config.toml
vocab_size = 32600
weight_decay = 0.23
schedule = "cos"
batch_tokens = 262144
Each number is 50 + 15 x the weight over its row's rms, rounded and kept within 0 to 99. Layers, rows and columns count from 0. The size before them is the row's rms in percent of the matrix's.

# layer 4 attention output, 576x576, rms 0.0573, rows 331-427, columns 288-359
098:51 46 54 70 31 48 12 44 58 54 61 49 83 43 43 46 51 47 61 50 35 53 66 17 58 52 35 51 63 70 26 68 55 50 62 41 39 31 83 40 54 40 79 27 61 65 52 62 56 76 51 52 33 58 63 56 55 57 82 50 46 38 52 42 53 32 55 36 77 18 53 36
108:51 64 42 58 39 28 48 47 74 58 65 87 73 59 72 46 33 49 24 33 55 65 67 26 54 45 41 44 43 59 45 56 70 56 34 42 36 59 33 48 56 37 51 59 61 29 50 47 45 63 47 75 35 40 51 60 49 44 51 38 27 42 77 47 60 59 57 55 36 33 45 19
099:43 33 76 25 50 92 59 52 54 46 77 45 50 55 69 42 55 28 97 58 29 61 48 51 52 78 59 28 53 28 54 44 50 53 74 70 73 34 59 54 44 30 36 56 31 18 59 40 38 45 71 59 68 64 52 30 51 51 15 30 54 40 44 36 64 36 38 56 48 62 35 63
100:24 39 24 65 32 38 61 55 62 51 57 20 56 72 67 87 39 35 42 61 25 66 71 51 31 37 18 59 74 60 32 60 81 29 82 34 53 59 45 46 18 79 60 71 34 52 59 44 41 59 39 56 46 57 62 35 33 67 78 75 36 28 54 80 53 59 62 47 54 50 58 20
098:51 33 45 32 24 37 35 40 89 55 80 44 46 16 37 56 48 69 58 55 45 60 64 64 52 41 57 40 29 70 52 39 46 33 48 38 55 45 74 55 63 36 81 67 46 63 48 38 70 37 76 46 38 60 43 52 49 57 31 55 28 39 39 51 36 57 53 39 56 41 56 69
101:66 56 69 25 70 50 72 20 30 49 49 58 54 22 53 39 29 78 50 59 55 52 32 60 41 58 43 69 36 81 50 60 33 44 35 56 57 36 47 52 13 49 57 55 46 43 43 32 55 51 51 30 39 58 23 62 29 54 56 35 63 81 49 55 51 56 45 74 40 30 45 21
103:92 65 54 64 48 73 66 59 63 62 35 53 58 43 83 50 60 66 26 49 52 56 51 54 69 38 33 66 55 47 35 43 54 45 36 52 71 66 51 50 46 41 35 38 48 64 65 59 61 35 68 66 33 52 30 66 56 53 50 53 55 54 35 60 45 50 63 35 58 33 53 40
102:75 40 44 14 38 78 50 82 58 53 54 45 56 61 47 43 68 55 25 70 54 49 46 44 39 39 07 51 63 33 23 32 60 53 31 54 67 53 60 60 35 65 36 68 42 52 71 37 60 35 38 69 39 53 57 42 47 45 71 47 42 53 54 64 52 60 41 36 48 46 49 30
099:35 70 31 46 31 40 43 41 42 41 45 50 66 26 41 37 46 32 43 30 53 52 64 29 16 36 56 57 56 42 43 39 60 63 50 28 33 56 35 53 35 44 43 32 71 58 76 60 44 64 58 56 49 36 79 55 30 42 39 38 41 65 58 64 50 62 64 43 40 46 48 29
096:36 55 59 53 61 26 42 62 58 44 62 76 54 52 38 35 58 64 56 73 11 53 73 60 54 31 51 48 32 47 36 76 57 41 33 70 75 46 40 64 62 43 51 44 53 38 56 37 40 41 54 43 59 57 37 43 57 54 41 60 42 36 43 52 33 60 55 45 73 56 40 47
103:60 35 39 33 46 60 61 63 36 61 50 67 52 83 61 29 62 40 67 42 77 60 59 44 42 71 73 68 40 31 38 61 48 55 59 53 40 40 48 64 20 64 63 63 63 50 34 52 46 52 43 31 47 56 49 64 49 57 60 38 71 53 54 14 75 44 36 51 46 49 22 42
093:31 35 71 17 13 62 41 34 51 46 53 61 50 38 40 84 59 69 52 39 68 48 36 39 60 50 45 33 51 64 49 49 59 73 50 51 56 59 24 47 56 41 34 52 69 44 43 39 48 53 54 73 47 38 69 54 63 58 52 43 69 79 63 42 52 33 25 61 43 47 49 50
097:45 50 36 59 66 13 30 33 53 44 78 55 49 19 50 19 60 44 52 56 50 60 47 74 58 48 12 25 52 28 59 59 34 34 36 54 22 33 52 35 61 41 39 42 62 41 74 50 56 50 42 18 61 44 55 41 40 73 48 32 42 47 34 71 58 69 49 41 81 71 57 43
097:75 53 57 78 79 42 50 55 16 62 43 55 55 60 34 50 60 65 20 60 36 73 49 55 46 25 57 61 51 65 42 81 45 50 61 55 49 50 75 22 48 37 40 52 53 41 56 57 40 38 59 43 70 59 49 47 48 62 52 52 20 47 56 47 48 70 51 50 69 44 44 51
102:67 64 29 51 33 63 81 63 55 67 37 58 64 58 42 32 52 46 59 56 27 40 56 37 24 48 47 57 55 60 32 71 53 55 45 46 42 72 66 62 75 44 74 39 37 67 18 52 43 53 54 63 33 52 44 53 79 46 55 46 51 51 26 34 51 40 50 77 53 49 71 50
095:64 56 48 53 81 40 54 54 81 30 63 48 57 69 72 35 23 60 32 47 53 41 40 72 45 26 46 74 65 54 47 76 43 69 57 42 53 41 71 46 37 51 35 55 68 58 51 44 58 65 41 63 47 72 40 47 48 47 51 29 40 81 28 55 62 39 26 64 39 52 51 52
091:67 50 39 62 68 04 50 47 68 40 73 88 55 43 63 65 43 28 30 41 39 73 29 42 56 24 70 40 44 42 36 41 46 39 63 43 49 38 54 43 73 45 33 36 67 48 52 29 56 41 47 53 57 41 59 66 51 74 32 55 53 58 43 55 48 40 51 35 70 59 73 82
095:54 52 47 40 64 48 56 47 79 47 47 30 56 53 40 39 45 29 74 50 65 67 52 14 56 41 56 13 35 41 47 63 53 51 49 39 45 58 42 34 55 63 43 33 43 48 52 45 64 23 54 68 71 62 70 49 47 70 53 31 57 64 37 73 34 47 50 51 29 66 53 46
098:53 79 57 62 42 55 45 36 47 62 51 75 59 69 46 80 54 40 55 35 83 62 33 56 62 51 62 67 57 49 74 84 62 59 34 37 53 59 28 39 49 42 36 45 53 17 54 69 57 37 28 68 52 39 39 70 56 56 41 12 62 64 55 44 55 40 20 70 48 46 73 50
098:63 53 31 42 46 43 46 36 09 65 50 42 22 68 54 43 83 43 39 70 47 32 74 09 48 35 33 60 58 66 41 44 37 52 65 46 53 58 51 53 57 78 52 33 64 57 76 51 34 34 43 56 24 40 37 46 49 54 54 62 43 57 73 54 62 31 57 54 62 40 52 59
097:35 84 50 17 75 20 43 48 36 57 59 27 93 63 67 47 54 30 64 60 77 08 32 52 58 45 59 56 56 55 31 22 50 28 79 43 46 54 68 34 60 63 25 68 61 29 40 46 56 52 55 48 64 70 23 46 43 50 42 48 45 38 50 64 34 59 49 41 51 56 52 49
102:69 57 34 55 38 32 39 73 68 22 46 73 61 71 70 34 54 43 54 41 49 63 25 75 66 33 33 53 45 60 65 41 45 41 62 37 49 27 37 35 70 47 41 45 62 60 63 43 60 61 52 53 31 55 57 47 51 65 65 19 39 57 60 60 30 76 53 25 23 49 53 49
099:33 37 17 32 39 84 70 56 74 35 38 47 88 35 43 62 46 64 47 30 33 90 38 48 15 54 48 33 61 30 40 34 59 77 54 45 49 51 47 46 24 49 65 75 49 44 62 68 68 41 42 44 70 52 62 41 45 33 32 57 57 45 46 63 56 33 41 64 48 33 90 43
103:63 45 59 38 77 62 30 30 50 57 70 54 60 75 99 45 60 47 43 72 84 46 50 57 20 56 56 36 43 37 34 61 58 63 56 44 48 50 23 63 59 54 40 48 40 60 36 40 52 43 47 32 46 47 47 59 53 33 73 23 42 68 53 46 60 44 50 49 48 47 20 44
098:28 58 99 56 50 55 82 39 59 49 75 42 24 57 35 80 51 51 50 57 48 41 41 17 54 75 41 36 46 50 25 40 50 52 44 59 41 51 55 57 38 61 48 46 37 49 58 46 54 48 54 47 56 21 54 59 44 40 52 49 57 47 32 44 37 21 61 54 87 45 42 35
097:63 25 47 15 53 54 57 28 57 48 62 35 25 61 43 71 73 66 23 53 35 64 24 71 45 31 65 74 49 72 49 28 54 66 15 47 57 62 34 46 63 60 44 47 49 64 45 31 45 57 33 40 31 62 72 44 61 46 53 46 56 77 74 65 58 44 68 31 38 34 42 56
103:47 58 32 40 48 53 60 47 36 20 30 44 45 39 61 46 70 42 26 41 46 74 47 58 60 54 34 61 55 78 27 17 49 51 30 36 53 38 46 59 49 42 40 46 77 40 53 62 41 33 48 52 36 80 28 48 47 57 61 37 63 34 62 46 36 59 43 41 50 52 45 54
095:35 67 70 56 49 64 61 49 11 64 48 65 52 46 76 82 36 44 56 76 44 75 54 37 49 50 61 05 77 48 58 32 32 46 53 50 49 49 56 26 42 58 39 44 41 53 48 49 43 54 37 64 57 43 44 61 41 64 10 51 71 54 28 42 23 10 47 71 74 58 38 20
096:63 84 49 49 74 35 42 51 41 54 28 45 69 36 47 38 25 29 56 37 40 23 29 50 67 47 58 17 45 68 56 59 75 49 20 26 33 44 36 42 88 53 68 54 99 67 32 47 44 74 56 48 68 35 28 50 68 26 42 24 36 32 58 44 30 44 32 99 54 35 53 64
099:48 60 60 77 55 38 71 39 54 80 42 57 49 55 26 51 38 44 52 44 73 60 39 42 38 59 45 46 60 88 47 39 29 57 73 46 68 25 60 50 47 49 35 32 57 76 53 32 54 47 47 52 54 62 70 47 53 60 48 91 35 48 57 17 57 28 45 41 65 48 38 51
106:46 15 59 71 82 68 67 53 53 54 58 66 57 43 48 53 57 35 48 57 44 39 13 39 89 13 18 65 33 49 78 32 56 34 24 50 45 80 41 44 73 29 30 56 43 38 50 38 77 79 56 51 56 74 18 29 66 83 44 45 52 44 53 57 22 51 77 69 39 57 50 48
105:58 77 52 58 68 43 60 51 76 82 70 55 54 45 74 40 32 60 37 33 70 55 64 78 64 43 74 67 71 58 49 48 52 22 71 58 40 55 70 36 61 26 49 50 13 60 59 46 55 66 50 59 32 46 53 43 32 42 54 44 39 42 76 39 60 41 56 53 44 72 57 69
099:53 41 74 59 11 61 58 25 49 57 51 65 29 57 63 59 44 39 33 71 33 21 86 56 84 52 67 37 78 64 54 55 49 42 43 43 55 46 19 55 47 26 50 43 38 57 44 75 46 50 33 41 26 34 49 49 48 46 49 44 59 71 32 50 41 62 34 25 38 34 69 38
101:33 57 53 37 57 29 37 28 57 61 00 52 27 56 36 39 34 44 47 59 41 42 82 46 60 51 51 42 74 51 84 32 44 64 65 36 40 34 45 44 51 59 59 41 46 76 59 50 47 66 74 25 36 52 42 40 36 35 50 60 55 38 55 39 53 24 34 63 87 53 44 45
098:36 59 43 19 42 64 65 61 58 62 44 66 33 47 51 48 53 76 32 67 86 37 61 63 76 56 47 23 38 50 37 51 53 64 40 66 52 47 44 51 49 24 53 57 48 51 46 65 42 49 53 75 28 48 42 66 68 24 09 39 40 34 61 71 43 54 58 33 76 28 64 43
101:77 36 38 89 80 66 73 75 63 27 50 63 40 23 68 87 79 48 44 71 42 29 38 56 22 42 22 42 73 84 39 54 46 57 23 48 22 51 57 27 50 19 65 67 41 76 41 46 55 34 60 74 61 60 62 46 65 74 70 54 60 24 57 22 82 27 64 49 35 38 45 53
098:72 57 64 44 38 50 69 29 32 58 50 65 31 61 61 56 24 53 50 66 89 48 85 46 72 45 30 37 84 43 59 56 46 39 27 34 68 67 50 47 53 53 61 66 55 23 30 46 52 60 54 67 43 55 41 66 60 24 45 52 49 70 42 49 44 45 54 56 64 52 47 49
093:53 76 53 38 49 62 47 54 67 36 60 66 42 78 51 41 42 65 43 46 37 52 54 44 29 57 49 34 53 32 57 45 64 53 50 51 65 56 65 30 81 35 59 51 64 26 70 41 54 16 39 55 50 60 48 39 35 75 48 49 59 42 49 38 72 45 64 40 53 33 66 54
107:46 63 34 39 06 80 59 49 49 62 65 62 48 41 37 58 47 37 15 17 63 70 47 49 33 75 35 44 25 54 45 22 16 48 41 67 44 42 33 77 51 51 77 34 45 50 43 50 42 64 52 34 61 53 47 50 58 41 68 67 60 53 38 29 35 52 44 41 35 60 65 60
098:30 55 45 38 26 54 59 56 57 76 48 49 36 23 28 38 61 39 78 59 54 68 35 32 49 50 41 31 53 31 62 33 35 68 56 53 42 55 44 63 71 42 54 58 29 80 59 33 73 33 48 61 45 62 51 32 44 54 58 55 42 34 37 50 41 44 63 26 50 45 45 30
105:77 42 21 52 28 33 58 50 53 55 26 40 55 35 61 38 89 81 51 65 11 52 44 21 45 58 32 60 56 36 30 47 51 49 46 36 54 55 61 36 52 34 64 35 40 67 51 73 37 55 52 41 35 63 74 64 49 35 24 46 38 42 35 39 60 55 52 38 62 66 51 37
098:57 42 52 22 41 61 53 42 46 69 51 53 31 62 72 46 59 65 72 61 69 38 71 41 43 61 54 50 00 75 19 55 36 32 47 47 61 33 44 72 45 83 68 54 36 82 60 42 40 59 62 41 66 62 60 42 48 42 41 45 54 64 39 68 42 68 87 57 72 58 59 69
104:56 34 47 41 25 46 53 68 63 58 44 65 54 43 39 59 54 74 46 38 46 59 44 60 62 53 72 30 08 58 51 65 40 57 59 66 39 45 47 74 21 60 59 68 47 48 52 49 45 42 68 56 46 52 35 40 65 39 38 40 27 67 44 55 50 60 33 34 52 61 54 46
098:62 66 55 14 63 37 29 44 40 46 50 67 55 55 74 44 44 23 63 73 41 35 60 65 26 72 22 47 28 09 54 26 58 44 48 45 69 28 53 45 21 47 50 64 38 46 29 23 47 70 33 38 45 68 65 42 29 57 27 47 68 44 52 27 47 63 33 46 48 78 32 63
104:56 35 26 44 27 62 61 37 69 58 11 41 48 34 31 37 57 64 49 33 39 57 67 40 72 13 28 16 44 58 48 13 61 68 26 27 20 55 54 52 46 26 51 50 57 65 50 47 63 89 47 76 61 65 44 63 58 23 25 48 58 57 31 69 36 39 58 37 40 47 44 53
105:48 45 44 62 67 50 70 26 64 42 28 53 50 59 44 64 87 09 40 49 44 53 53 42 53 73 51 24 49 29 52 31 40 36 52 53 43 55 30 68 39 50 38 57 35 46 48 38 65 68 38 42 51 47 47 41 59 44 67 70 52 58 40 53 59 51 75 59 45 48 34 68
106:51 55 70 68 61 58 50 73 20 72 57 35 71 34 83 41 59 55 64 69 62 67 62 59 19 59 54 47 45 68 72 47 43 59 59 41 50 24 51 36 30 22 45 56 57 52 67 49 47 34 40 32 30 57 55 73 45 36 52 64 48 51 35 29 45 49 25 45 78 39 59 11
093:53 31 43 50 59 67 51 36 52 46 49 64 48 54 22 59 25 77 25 21 55 41 35 74 66 66 42 69 46 47 35 51 58 40 29 33 50 61 41 35 44 36 39 44 52 36 51 44 32 57 53 53 61 42 29 59 46 58 40 68 44 66 56 35 47 48 56 51 64 42 47 21
095:61 20 51 64 45 62 60 39 34 32 68 52 44 55 27 28 42 50 44 65 57 34 23 17 62 57 81 55 75 30 70 58 43 58 65 49 38 66 48 98 56 58 53 43 65 41 44 50 70 57 40 51 65 34 31 30 73 63 65 37 32 56 39 55 71 44 37 42 60 61 39 48
103:64 44 65 79 59 62 47 47 48 38 64 56 47 37 36 38 91 56 42 56 63 71 45 58 35 35 60 48 21 46 99 55 50 20 48 56 49 60 53 34 25 50 39 55 52 42 66 41 73 57 56 38 59 43 28 75 42 32 58 67 31 34 65 69 44 62 78 32 41 58 50 54
101:42 65 75 51 40 33 09 35 72 03 48 50 31 64 49 53 61 75 99 67 59 56 58 41 32 38 49 33 55 40 34 53 49 50 41 32 55 74 48 71 78 43 49 48 50 41 66 61 47 69 48 46 52 28 61 77 35 42 33 61 28 48 42 40 42 47 47 35 60 34 52 61
105:25 45 56 35 75 25 48 56 44 53 24 47 53 63 35 17 58 63 62 32 41 58 51 62 40 64 42 52 43 51 85 53 35 40 56 38 64 42 43 56 79 47 42 45 60 34 48 60 31 60 61 37 47 68 49 56 45 55 36 59 47 67 36 60 69 53 58 49 51 54 48 46
096:42 43 38 72 38 35 28 61 64 70 81 61 46 80 45 74 60 58 37 49 33 71 49 27 33 70 41 50 25 60 46 68 46 40 81 57 55 44 36 29 56 51 36 59 68 61 70 37 46 43 71 33 38 35 66 56 36 60 58 48 48 37 51 44 47 57 59 47 57 19 45 31
094:49 45 45 24 71 47 52 54 43 43 54 21 02 42 54 41 57 42 36 82 62 53 44 41 53 29 41 35 56 44 39 58 51 52 45 77 73 45 24 50 28 52 55 55 66 55 49 48 39 38 72 72 35 41 47 65 58 34 65 15 44 29 52 74 67 16 52 42 66 71 48 53
100:27 49 41 47 18 53 57 64 62 62 37 19 50 39 19 48 48 29 64 67 78 40 26 60 58 55 61 33 51 40 40 66 65 53 68 57 24 56 77 70 51 81 58 42 32 55 51 66 26 60 53 44 54 58 55 45 51 74 33 57 52 47 23 68 50 34 38 54 72 40 61 46
098:69 46 34 44 69 38 52 71 58 65 63 55 37 48 45 44 60 46 48 73 14 51 50 60 77 42 33 39 33 60 66 58 45 63 65 57 52 48 44 63 67 54 69 73 55 55 49 55 44 49 53 24 40 54 38 36 63 35 62 29 52 45 63 45 69 56 38 63 47 48 65 52
098:55 53 29 52 74 38 20 47 63 57 86 74 47 36 62 42 63 52 54 55 59 45 49 60 22 57 56 45 33 37 25 69 49 50 45 24 66 60 58 62 47 15 33 31 53 45 59 23 53 38 39 43 46 50 37 47 63 62 35 51 48 49 64 47 57 48 65 62 55 56 41 53
103:67 54 35 53 44 45 35 35 72 78 67 69 32 50 84 60 46 51 63 52 50 79 32 31 36 38 67 34 39 63 38 65 49 41 58 37 62 29 56 79 63 42 28 41 62 52 50 51 61 64 48 28 40 42 60 46 50 42 51 46 45 42 41 47 55 51 52 45 38 48 54 45
097:48 30 53 62 47 41 35 20 12 38 34 56 44 74 50 31 61 41 44 43 75 56 56 49 39 57 61 64 66 44 70 41 45 42 68 51 49 22 55 42 56 34 76 21 67 41 52 44 36 41 28 33 53 44 41 41 31 46 35 35 40 35 52 59 43 69 50 68 38 36 45 41
101:54 67 46 36 52 39 35 62 33 36 70 69 90 42 33 33 60 52 59 68 66 56 73 25 36 61 68 44 82 32 25 60 55 42 59 54 48 40 68 56 31 60 62 37 20 46 38 38 77 36 66 48 51 56 47 52 27 44 31 24 66 40 56 34 64 46 34 43 55 47 26 58
098:65 38 58 46 49 50 34 39 83 19 63 55 72 90 08 45 59 64 45 51 47 39 52 24 36 32 68 19 43 45 61 69 70 73 44 31 59 67 24 46 45 55 63 61 64 54 49 37 37 36 51 55 60 73 71 53 47 36 65 28 46 44 39 28 58 26 45 55 44 52 25 47
101:48 41 99 56 54 56 42 56 61 46 22 52 40 55 35 34 20 59 78 43 42 70 54 53 67 17 59 41 42 55 41 55 63 56 15 50 50 55 47 49 71 61 53 66 51 40 52 61 58 55 68 53 47 43 44 42 50 29 31 66 54 71 39 74 29 62 54 38 55 66 62 46
102:59 48 56 61 74 71 37 74 69 52 24 57 61 52 48 67 58 32 76 59 65 17 33 25 59 65 67 90 35 39 70 88 66 44 50 51 42 41 19 52 57 27 09 73 48 46 46 68 49 50 40 44 61 49 41 64 39 71 36 43 61 68 59 28 23 68 42 77 47 67 38 37
098:31 44 64 58 61 40 46 85 85 32 51 86 51 54 64 70 25 63 24 59 40 55 55 38 56 86 48 37 49 34 12 85 43 67 34 37 43 46 41 39 35 71 58 63 65 73 38 52 49 45 29 56 48 57 45 44 56 56 76 33 42 70 72 55 58 25 19 53 51 54 30 27
097:41 35 74 39 75 56 62 50 67 04 63 38 67 71 38 46 49 39 11 43 38 40 57 59 53 44 29 28 44 39 69 58 55 73 29 56 55 52 32 57 30 56 08 51 52 35 53 48 59 62 28 59 50 50 45 59 40 42 56 59 41 59 51 59 28 46 40 39 46 79 35 54
096:67 47 62 41 75 50 35 27 80 54 79 51 76 43 32 41 35 38 51 10 62 54 43 21 36 28 31 71 66 82 82 57 42 88 80 31 36 37 45 44 62 31 31 54 60 34 52 62 49 75 50 56 59 41 56 61 60 37 38 60 66 50 65 48 41 36 51 60 43 58 35 69
101:73 86 66 44 32 53 27 52 49 50 79 67 39 66 53 57 45 37 29 88 24 40 41 45 56 66 21 60 50 35 54 60 49 65 64 54 62 26 45 50 61 71 47 46 61 62 87 55 39 21 52 43 52 54 48 47 42 61 51 55 38 59 55 27 66 37 38 74 67 38 44 65
100:55 25 36 59 39 66 35 53 35 48 28 71 50 65 64 49 53 43 70 52 53 55 52 78 40 48 46 27 37 55 49 53 53 52 16 65 67 35 40 55 58 50 36 52 55 35 48 45 64 50 46 41 51 25 15 65 50 40 57 34 40 15 40 43 40 72 59 43 44 72 52 24
100:28 75 52 57 42 47 49 46 64 47 39 44 61 50 66 38 49 29 72 99 56 57 43 51 47 67 44 46 28 63 48 16 53 11 58 53 54 82 04 51 55 48 43 34 55 57 47 49 49 31 59 41 63 84 41 61 28 50 55 75 57 34 48 21 69 49 52 29 57 42 50 51
097:96 93 42 45 42 26 65 34 53 27 43 47 70 77 38 50 66 67 63 44 50 38 44 31 45 37 38 27 37 69 71 46 57 65 48 54 45 58 60 42 59 37 47 50 27 31 45 45 58 54 30 51 49 56 51 67 36 39 51 54 44 57 61 22 47 59 50 64 36 41 48 65
097:57 44 46 60 34 56 65 66 41 30 71 40 29 59 45 39 71 58 69 47 62 40 57 45 52 71 65 57 42 32 31 36 49 49 44 63 49 43 87 59 63 90 59 38 57 50 47 42 67 75 46 13 49 64 41 45 48 25 49 74 02 58 40 36 35 60 55 56 75 46 63 48
105:40 63 40 26 65 38 32 92 43 48 45 39 73 40 62 51 48 62 81 60 38 36 46 69 13 50 46 37 61 59 59 48 54 60 51 55 52 50 47 55 20 70 39 70 53 78 47 62 36 75 65 43 64 45 44 56 51 50 54 32 37 47 87 24 38 58 32 51 51 55 38 37
102:63 31 49 33 41 33 47 41 34 51 39 55 67 46 32 49 67 70 64 75 36 48 52 65 20 62 54 43 39 38 48 99 49 68 29 48 46 55 60 66 41 37 82 51 44 73 50 53 47 50 42 32 39 58 50 55 44 51 75 50 54 62 31 55 36 56 35 27 18 37 35 53
102:51 65 36 51 56 43 63 66 59 47 64 75 46 85 32 35 56 54 70 38 64 61 56 63 51 64 36 17 70 47 66 63 56 56 57 36 30 19 60 56 55 51 56 57 65 50 72 58 36 67 50 46 42 51 66 66 56 56 83 54 49 56 52 38 44 51 27 50 54 27 55 43
100:65 32 50 59 72 56 40 48 17 52 51 49 98 61 45 31 44 40 52 22 71 65 60 56 51 48 36 44 50 42 19 63 39 60 38 93 57 50 63 45 32 52 25 62 51 34 70 55 58 25 66 71 62 45 48 71 26 49 50 13 55 47 48 48 43 64 27 56 72 26 63 33
104:76 58 53 99 41 92 64 55 30 56 49 44 17 49 48 30 33 38 39 59 52 19 64 49 60 30 49 52 58 43 43 70 74 46 59 42 59 72 39 45 35 39 65 59 26 54 51 58 24 38 37 68 65 46 54 53 51 42 45 44 40 41 65 74 44 43 34 77 32 60 50 57
101:33 78 63 61 50 76 47 46 15 59 69 94 73 21 48 51 35 50 61 47 50 52 56 95 35 44 44 55 17 53 61 50 30 60 50 31 53 34 78 30 45 46 50 58 58 54 59 41 28 35 53 58 37 39 62 59 59 43 38 51 49 46 59 63 67 29 48 55 42 48 50 67
098:38 73 62 40 14 01 44 70 51 35 65 74 36 49 37 22 56 35 76 36 48 35 31 15 72 34 74 46 64 50 63 23 17 55 38 47 35 40 42 47 73 18 58 42 52 52 72 48 43 29 61 61 36 41 88 35 43 45 52 35 45 32 60 67 73 46 23 40 59 61 45 71
099:47 63 51 60 27 52 36 51 61 06 28 42 92 53 29 31 52 45 59 15 77 62 63 67 18 56 42 53 59 50 47 48 53 69 24 58 38 51 47 58 42 47 49 63 66 44 39 78 76 43 77 68 70 47 45 47 67 54 64 64 62 49 49 48 76 46 65 62 50 35 52 31
105:55 37 26 37 60 59 27 63 26 54 27 49 35 32 60 63 54 57 56 36 45 52 61 48 17 72 69 55 76 59 49 42 12 59 65 33 38 62 57 21 56 59 73 29 43 47 40 59 58 66 46 45 26 44 68 44 47 29 54 48 49 59 52 54 45 49 21 33 52 55 19 44
089:71 42 70 72 72 32 67 53 64 40 29 34 43 56 41 56 76 57 22 59 58 65 36 80 43 52 34 56 78 37 61 47 39 40 34 23 38 68 62 44 35 70 30 65 28 49 64 66 33 55 26 41 47 36 56 40 28 46 31 20 27 56 42 22 48 44 46 57 44 46 73 30
104:72 50 47 44 63 41 34 52 38 46 14 37 51 51 38 61 29 54 51 69 42 56 42 51 13 49 35 64 50 43 31 25 67 53 55 22 26 50 57 48 71 75 78 51 54 63 30 58 32 78 56 64 58 47 48 44 64 77 43 54 84 30 50 24 37 83 44 58 43 70 34 78
098:48 37 46 29 42 59 34 70 35 07 38 61 65 87 25 68 44 48 46 41 38 34 47 29 42 16 56 70 51 49 48 42 47 32 35 41 31 43 42 40 50 57 55 51 59 54 34 51 76 86 21 57 43 61 50 35 55 48 62 50 60 10 49 61 53 48 35 34 47 48 53 27
111:31 48 28 50 43 27 45 59 79 43 79 39 43 67 48 45 58 24 40 25 64 67 44 63 45 56 53 37 59 34 44 55 51 54 62 68 48 63 58 55 38 45 39 67 49 31 55 50 43 68 43 27 46 28 69 47 16 60 83 29 37 35 45 68 48 46 44 49 45 70 24 54
099:45 82 55 34 81 39 50 51 35 49 15 28 50 52 55 74 46 72 35 41 63 47 57 51 70 77 43 56 30 64 36 64 53 53 68 11 76 68 46 48 51 39 19 31 76 53 66 52 08 53 49 76 54 63 26 44 67 53 60 58 63 29 51 37 61 60 45 42 33 66 47 82
097:78 78 42 36 88 57 37 46 31 63 39 56 72 48 57 44 61 59 52 71 55 65 43 61 34 39 47 63 26 60 55 40 62 66 51 52 42 48 70 73 52 62 52 37 37 47 50 54 61 56 47 48 78 41 22 67 45 70 34 48 79 50 49 47 46 58 19 62 52 32 42 20
103:40 68 52 77 26 28 59 00 68 43 35 50 60 51 62 36 59 59 41 72 42 64 64 50 58 74 49 86 77 26 35 15 61 49 32 36 22 55 64 46 58 39 69 52 39 49 62 58 76 75 30 50 46 37 63 28 21 67 34 48 31 47 41 33 59 64 72 47 54 49 18 45
103:42 46 32 31 46 34 57 56 37 39 42 57 19 28 57 63 71 48 68 60 58 17 59 53 58 35 39 60 51 24 47 57 48 33 39 58 30 48 71 50 69 71 31 51 56 49 82 48 50 49 58 52 34 53 64 49 47 32 69 26 69 46 32 23 27 44 54 59 54 73 74 53
103:66 50 70 45 33 28 73 74 34 49 32 28 39 41 53 57 41 33 33 69 66 53 36 62 56 44 37 51 73 42 58 55 54 67 53 57 38 43 86 42 48 67 36 68 63 44 56 92 57 36 31 34 42 39 43 62 43 40 54 39 57 60 53 57 52 62 50 22 27 46 33 34
108:52 43 39 64 40 40 20 23 29 98 41 41 60 35 51 62 55 52 53 49 59 46 60 58 39 38 24 51 56 76 28 30 50 48 43 29 51 61 50 37 55 81 38 36 38 60 33 40 36 46 16 70 54 48 47 47 54 66 39 49 55 77 75 55 54 43 63 68 56 74 53 49
094:60 54 67 57 35 38 63 49 53 62 26 57 54 30 66 32 31 99 67 48 48 45 39 49 54 35 32 52 41 39 58 53 59 64 55 50 48 28 43 45 63 30 48 64 52 23 61 63 58 70 37 64 27 49 51 52 58 38 28 78 64 70 64 50 67 39 47 61 64 59 50 53
107:99 38 43 29 47 34 47 50 38 66 40 30 62 65 57 21 80 20 50 68 44 39 46 57 50 40 43 47 46 23 52 28 42 42 41 26 49 36 63 58 56 47 53 57 46 61 40 34 51 81 51 40 50 38 52 42 56 56 65 62 60 76 52 31 29 26 62 61 44 22 60 45
105:81 40 77 13 62 49 49 63 34 46 51 42 09 26 21 55 75 69 72 41 40 54 57 42 42 69 60 78 52 52 50 10 31 68 23 76 46 47 60 60 47 45 59 29 45 58 57 86 61 89 62 49 18 48 60 44 51 33 39 54 48 60 12 46 59 50 56 42 40 74 47 45
101:68 45 66 82 31 67 48 32 71 46 57 48 69 71 42 74 48 58 57 54 58 58 46 63 64 50 50 73 49 26 61 52 62 52 38 35 54 63 61 47 48 36 77 43 39 70 49 46 68 52 43 28 32 67 43 45 70 51 55 60 41 78 43 40 24 40 55 51 37 59 45 71
094:25 67 39 63 71 30 40 40 35 54 32 28 45 55 51 66 69 43 61 39 41 41 59 23 35 15 41 33 50 73 65 43 75 42 41 42 32 49 46 07 53 33 33 47 59 77 54 53 37 68 70 51 50 49 43 55 22 36 19 61 46 50 50 44 53 36 64 50 60 45 46 43
102:24 48 40 26 68 20 47 63 81 82 39 38 38 46 87 40 38 45 04 81 66 43 48 74 59 33 44 36 33 47 46 38 64 23 70 39 67 35 50 50 53 59 47 53 65 73 66 23 16 32 54 18 45 49 29 76 50 57 75 39 55 45 42 31 53 56 66 20 47 22 61 49
100:54 40 29 20 47 49 73 59 47 34 49 43 53 63 39 63 59 31 24 54 35 35 09 78 24 81 66 52 31 58 32 51 52 57 60 34 43 39 69 50 63 59 72 50 56 50 52 40 45 45 49 36 58 63 47 53 28 62 49 52 50 16 48 65 43 59 31 21 48 26 50 27